Weights of a small GPT-style language model, trained from scratch on English Wikipedia: 12 layers, 20.6M parameters.
Each number is 500 + 40 x the weight over the matrix's rms, rounded and kept within 0 to 999. Layers, rows and columns count from 0. Numbers have three digits each.

# layer 3 MLP gate, 640x320, rms 0.0826, rows 218-244, columns 0-79
445528505521465528489441539464470526498500539538476464468536506520546438495471484502520467445518487488511467488505499498507493517493494489498473526486433521515448579470466475526534501473475534489510500453468447554567466499532486437451534531
505538545500497501555374485451562498530514513479491491541415487503496585472492582424492519519498507487562488520484567551464390485577539533524496500540497483496502525447537534520527443595521584476465542460502545527535543450442538443499508519
426435528567467520444543493482452478514561473493497493476466536536453463520401499522466462480544500488517494504490536553499552516476476503523530483512537539476457466545472454496498495509560528559441444512553525514519464518473527498461453471
475530453442446549467565466531538463512486509491584517515514445488498530447543556568499487475459506565536530479475504473527518568480462467489517478444494489426549444492409515448553527578391478527510546550460522492528442510517460590493422477
470459431415470470463558577489479425546497511493585530468501536481519514517490495455452452480454512533523522500482513500532483439546463478450506503419483510511551442401506482546517469520484571548480499503457525481501554480513560642490452549
499581499460454556485551434466526522448470465465468530448497479509520454516522508475531546493531583551534477537525480504452493506498445546464469477487522518501551497529475453541531500480439483500545540476490563537540557506512509528450501504
473593513458494467560506471441550490539505518515534515468466529469469539472495540503512534490462455552542511607547464511582515550522498526512516476442492487581478519537500492434525533487470495500514562552501410538548452475454503491486479526
454515448520461554613418528528501492422493560458502532445519585462564498474472511469517502440544533428538517543469530504492489478543532511527526469454404470578485480504477524519531569534532488462443463565474510564544477501459456518484496452
462505567509425514459581456496459515500484470481470491547575512538506535554546550496506568485498493524460481482477482527506430446481448474533494527484516503516461444456552483532471476488519477533484525467512503502450534534567489518469549551
475517477503496574540583527523491505478556457495521445457458499513506490563500552466432503465444524568500554482515542536523469509471488445502446484491509511503463555449513447451526534470465473468536430506527565475482485468431531576471537499
526571508507524469462426494474458478419469464526464503531478504479479520498463443452483503451486524513498472471500573391526607541461458553462496560552495444548512579533509487503506453488539427524499546474534496525539510494545534487503480453
461446465523480473485517484497469516494513516507450470530493520467462524558551493466543500478534499488595393476478479420508537523490466476467552489406510514498418459429466539513571524464445483496448546468504439538516497513411450468508425526
438443501537496490550524540466458512520550507464524539485529465524499518518513463471539494493567502501444480561472535400409529487453517462529467489466466461462536434507511522453448469523495462470504579492499518488472509382423452534477496590
521497498464486515502460509519467494472468520550506530441473507473462526519454431457476467420478495524514531493524518490595497456506521537463497481536453531502536480528516473504523553413514453494474481464497518497488510476482487402479474477
444551584523508482486439477527610543530467497547506475463487543481565547566550502534402545520376547606513523519552513511410546550457470439464478459496487435477506524451509504527485504538445518528494462510525490537558497395483365534436575512
424511552491441489500513534410472485505462496556480530493527437461500481533480498549485468488502447485480513481560523462549467517571472492496537456458413570486589475473489408540500456441519497491500477485490519548410494433515477505556493511
380519427545486561584525449493477548504525421571483521429522502503460521571454480560485488426521485474501499499473631521410501524530487557489576512533448475516473510482513430485512528498495503459537541454462540435517518481475471556461570501
468561503493484537541491521465500475431537489553482504482501438512494442446513430523507530571599452552551465499505448573499472510518559468471503532497489484434473560527453435477504486539569458521565475454491487520466412507579459446522494521
483530494482456472532507468487462415565608536449512461459479555405500490470547559452454507454451446482535516497519430465541438489495473477601504532499518448485502477493472535523548560511561462547525518517509577499550459468552458499454524488
448534520556528481551563572485514455392489434531537534523552494538480507598448515415536552570494504494482441497507510491506485498579425486526546514499512524461499509469482505518530495486505501434502469458463553463563540512482541490520453478
478464474509452490512496507528553492543494444452514523467531532493479498509507451544523479450484478472412477439412550553526512533483488527511453589512479517487590477470533557431413453452557527467503470483494489490503514534473529511472469533
509511491498531541560518525503518471507485519531556482466458478532474480520582489467485474421486565446447489486506435492525534561592481457424481495521485496588567449541441537481499528523467440493518476483541505502529562539565486413491516535
502483487513538601477459529515521540566503491471481543485524502512502467545549512505451515543522439583517506558505476478543441518546508534558542565554552511505446502491519458546512444471490528529553516484505432451513506472521514546445500465
529499498481482469436512501518463476568553523432484534570475473478484559483552565503512462492553434556503456511506536502516503475546509510534537500495590600466474428491508511437521503546449494470509521462473517509577463424471425572521512526
451485508466449571548456474481512472491570546553541541542518519529564492522454414494552484537501499530504498560549419535510484542552524427520481561546512484494479436489454486529457539489522440469509492549488528515520510498492495494548529431
412428493494467486482458561502478477503546546471437458441572542541481456514466544468546484528486461572448553518485483513423479504555429540494437453493507438540517585488403512548521548514493533516445464488505438505561493425471444499491534542
476538496521448413476594508516513524498477521557515505518502509503480502508513619398552466448447423488537519490508540462576475477506497540489485529525508509454532513535439437490579475535443501475512514467474537483473454465471490535393550552
# layer 3 MLP up, 640x320, rms 0.0807, rows 218-244, columns 0-79
513473462515407458498502499496565499507432442480488426505512474533524448465485455506531467485534528523599494511527482528550580464506473444471426553463462495500455446438489539510507446519461508505565458498498472511529509524481607486523494498
460499497467510503519456520455513513485503471480475456450575460448514494487532513438503442486438458458581460513385427423527562433434521506442488463517431512514545506517494576444564442475474522543557488416546472500497512485432503476565488564
519459557552507535471475484489416520539483475505447517532511504536526441509438601519489456571489545482503502524527424563509489545500519496453524482456518472498497559534461472520500464508487560515453555527560439498534477461507448506557592487
511462439541487470430462490574500447587494486428466478473492494484529522512531585496485521528519495445509500455546497455544532405494442477487524566494562524525479489515589466501491469539507591438536478483521469490511406451544491506514555567
528507485492480436477490561464500501563591540505527560505514559556507502487508464489469629486456479474536462427522638450522605428444511469527511437479526502526448566517524508550483474506474460531521420511545518498541531426498548513488468481
519510584493512527516438584469498478533506499533475490513510508454525505549502525523478474445451561421553532453467516440471539540441476549461515506515586569554537542488481451438514542500538459467518519542504442399477497473485468522490519451
502507460549519511469478558429555521486494440453491545537446514468472478459522524582462484505494512496528578561536430410501509532502521566536485500466480474478518478552535397508371493466490489578560541463497489451451575535536514474545502505
489491483471454460570461506431519455470523525437501432559401473453523512467501540509531555572497459442495474527538494459567525547545458470572525489472529552538512587480496540496497514527506493473532520553461510483528570514470550463531515527
486498526501536547480450555533554492483548551474560513482556533477566400491506475514537490475458511521535549545458530508474579493496498510526418561493519516583600527566456484527499537540506439458568517534577451440535460516422519467459532452
458590572433486440487565479467486483553465532525599516511491536535460490445461432500489480594440522566538497576436483520511500480563471496581493502495520509464547465454460454491536559497556494439447539484492522464579532544503542534492494557
507555529420444439504520562530524508459493526564498485530449518493515414497512512521473514478506504517498486540529478526451544497486512462478510462469541490478569564506399493434540511510483573599507502490493535536558555438537517413573451445
453470581462520481523485504515473510495498572461444500474497547461501518527493520524524499535559559493490554505455495485544478446539510462493526511462598473481468515525531543552492450507535497520474520463514536484499574533448524512485493467
527469474481502533438524534543425524515478484461591517489416515487477531518554492567481425510540525469430496390512503475518565524516507537504516500553456499508578506473527488482474468480504583499419551471436491552574466570537441436531422502
549468451478487469501459518542501519388553468509459536473506416519468479544550539517491487501437506493407490550554482479552568524516462544507537461547538503476500490451495482407497472467447557509486470467550478517481529467445546524557486524
487568536512526496443585476547531530484459499559516494508393532550517475469472559488454478520535511650496548456531542502438554458479487530503532526518496423497523420483564490545507459470476515527465434476496478526488481499513508594524560548
532417511473557448475441462511490520438517541467467451476515504512485449477440540475514486500564501483486527611491498486463515461535433465545624477502432498457504444498487433537484531504467454468515531549467493498524478544542508497530548506
529502490522493469565505543559458484460466475536513461438494418500537550489488446522505599556476510529529477538498499513472564487516492517485511484534520392503527491545477485429485455499517489470446530464437472495513561434542483573615498505
452539480494477424471510526513442499545453455530487459537441508490497513469575528491489438509462471547508497448510452462499452449512546549573471484470463470481472405463500511528515534561526593550503513483559460504550597472401434504504525491
538515475509554518502544464481550432501597520445470511465504539519603483468508520536457603535481499513522510515480488494477423521549524469535498464444401474450501445532510581535584432469475484510515537535467497527401409509566493499449521468
500551458469515513433495469560521498453461619464526500523487493524463460589490428461541447479509459465493498574500518489463481508547501503459511536420516513457479460472476471453478510499525448420525522523474459524551483506476525498458514446
519487518480461457543498506551507564468454586531445513537502451557482540430488508491504402493491591541492496499499552531468554483433538506490469496459504487511433507388488446520506474481538476522444548511393536419493535526553473465482506450
565511520505513487506488587488412468539524475508514520470563549544522536473523474551496549471473551451550442497415492428549505401474482489434434476549475501466483507487448491525503580515552435598502442491491477537456538527478499478445602427
533449567510522450466547502480491435528485449516528532513529490479514471453456492534553526575432504438518516470517534433509413514568523537530465451417396561505497573488583462525449587493482510550505488631518417513450562434522486537533530387
549435511563464552482519468511512521465432550517580506535501492484534555534553562527547491546530470499463499517508470500501522491491568541556476568545526529543485478559504403489543541501515521461520486508503514506521551489475502442573570587
455448527530488477405531481589531538474573512501427492473498450500491531514567573458529467523500538454495578504447508475424529472468530506545430444462487449505521528515435448509526482501499469541429517513462516485499410478493501508471481552
477492550492549476518514411510504480470509478570521512468507447457483480499500495471577510506611501481455495438543512559540462542446589458445508451493534467521481564524523503470515483512404499488522471443501613487524469509538520575469560509
490534541558451490486450491528533514461491540515533478493489555488550536546532466528500474531543559452461537530477484470446516483440483483476509520479621508456533452494492498368496511478472467542500451486474487472517482518576534561461550533
# layer 3 MLP down (transposed), 640x320, rms 0.0779, rows 218-244, columns 0-79
514522514495485526519543541470531514526499523469516525488502483438507511487534461450523504488458500503501531473555526517489505433466504426551506511499504526527543546530491587521560476496556557474440572557535486457500528465534429482476474449
455485541504540487517503530548494558511557523461481525464519490501498501569500476486477509450477516516511578530512516441463485539467509489579461410511497523474497562576478461576538559456448448586540539494500499478518435538485459505516538462
554517478526526434479537513435456509556524467475516520460480519509576523526517468512476518424526547501499449540523560459487563556509458521506480513482483525509503508524558471493477480472515600517455478454495492483490523521505502518541526517
470531480477537567483499498450566441454503531497498475492474484489532430501528524519407561475517448487508472481489475490443510529504471581515479497475486500437501497426509581561493568541476496437425520448497486522565498509458478461481436527
536522529505477436441525521473448470546579485555555474482469528538551514490474509498433576400447558516513442490503466521437480415484543430482492471470458490504486532485492498505550451514471440529502491504482584515483528481521506610508466521
504518504513580532534461420524428542473536462445511494542459498463478533572429498444484534485463524528456479432501535506478455452488503429485529580561502455437452502522528565490487505502502475445489506465471517479530507495511463404539506505
443483433534462561477470505522535470468444420560562498583471489441500467428530567629502465541459510492509548484479465431471493522465503581528524476486514460491509496506532474558509449465408519535526501476483504523487527497401458518501525484
492505480546511508416482495557423458489497508480518463482469516454523487503506543521521481510501559571591499543491488478504489517486460460448433468528468425585476462485427492549510545470508600612487519507529486485427444526492511503531577467
526516528542507494472507499595532492511517528526495474463519425502497475464545545534511451545530531522523555473547530481515458556536509514473577475489450437480458477526438509469466559475560552540458585536477468480524504531478566507535501511
485484476565526503490455513467500480438502487461437476535524552528416559532482552442492531521554417514497483461468569507509526520582546517501510559475457551539466507524510496485512496508440483480516387479526552530460484391522468488535474535
437490462446501527477480509502510486492473464508474488482495477487503489522516523543473474506532526471485438458491489506504507512480550452497523491541504452471577447578511491500439518536450462523589553525504448487492441538491448574509553526
469464545499543513516507439594421536503490487505478463525499521488478511534562478509527533513501561485487501427501507494536462492567442507521504481466562500538495511479467517511535477536535525512503499481497384503516526445426523557492519435
412491564504449564512518439516548542492582562495480468517587489474457509510470499565461510511589455475461544537430507490438500572476452576473504491448384460463446499565543514472459553511454523540497494461508460575507488490519555523497539526
465516543508501548485452452474494567467576520456486464553505519508486497571535482486485503582550499547520493470502560432547503431461511532523460548532567469479503540472494527496544546389556539492549467540469505500457480522490476535497589428
535546463510495497472528564470546491476543512525498538514515510489472515503419475467530501516534530441567511516482454553552465529505538515480539563468486561508487508460462427523479500457414515462466509451505533479503529515523560446505451491
519476541468474551538540473521511422473462440452434484478516459484537545545493484529560477513448484433500464577578496497487469483595484491458475458523473555461489497475510516566490533470441508511576553478420441524467492505503489478471515536
492499465528496579519471537528440480478511539529517461444503516459495443552537431488460493454518521490603498542534455451427502472529523519540576523525461472494575549521489394504524497472569515501470518539419519454594510468521501477507510431
485504487581465516524502505473447528450476464525479488456482501493512454537504459485420481483443458500516465551505461607551498507571517471528538474516460462558501510496440464518524456550493535562561455468492484506469530507458470469477510549
448456506509538482465476481523507491567446464443487446557521409545476519475515489496526466514438535572435440400424552475515483486483503526432483547519556523416500441523472427418521483516556530521429503494529505407565508493446503582562462536
569554460476461502521422497569427502490524538454378531543501594471475429551492465446467433510524410438535502470510464507491521549527460476500535509534546502523577512469525444528422479553524502514526462447489515537554473437474518526475483456
446498534509491528502420544461519464507453512460520490496519527466523474437490511453513598544544479521503497535467478461494460521463491529522469501517509551519534521577533536503482532497447451551528492500445450470547433444473407458517508614
456510456498603467460503512562574482474522474509521420501571480497551410533480443511473458519497461522463531456519487463438520505486457517547531480543521469462544499545421508514464526456479468536419485478520466466491519562484468552516512525
389506479524526494517547426494542505491460551494445527484520464485487519565507487398550497435487496513543489577501462580501468590528461507517488507545566467446575509504478510497471468486516513546494493464552521519456433495429513504528484511
425439494515419480529441495503527572543491489536446452483429448501517460561413391458470470515464518543521516468472560549515496455501531460521469511506470442491452490526537477533535516502582494404479437477489501458456493499588533435560538508
549515493520484492499506464504529504506523491532517526502490512560551475552529524489546504559540521472512498448536477528500461493524565480482444489480487492556466553483492491499489505509404466504541450523473447482455507454526536458576455524
451511494513480527491504430447537434557491432558522427559528474470446493512512543518518421588548486459547483548544513517528480486448516468489552473503529524533468538538539491488573478497477431489483526483562546540465540552506459516516555532
521483447501466500485559526517503519534554529472491593579453492477468542472482578513532498544627479492535507458512504518447513543517561502472448505479524489496565458529556477506500517522531549455565503545436505539475495545483533424457475474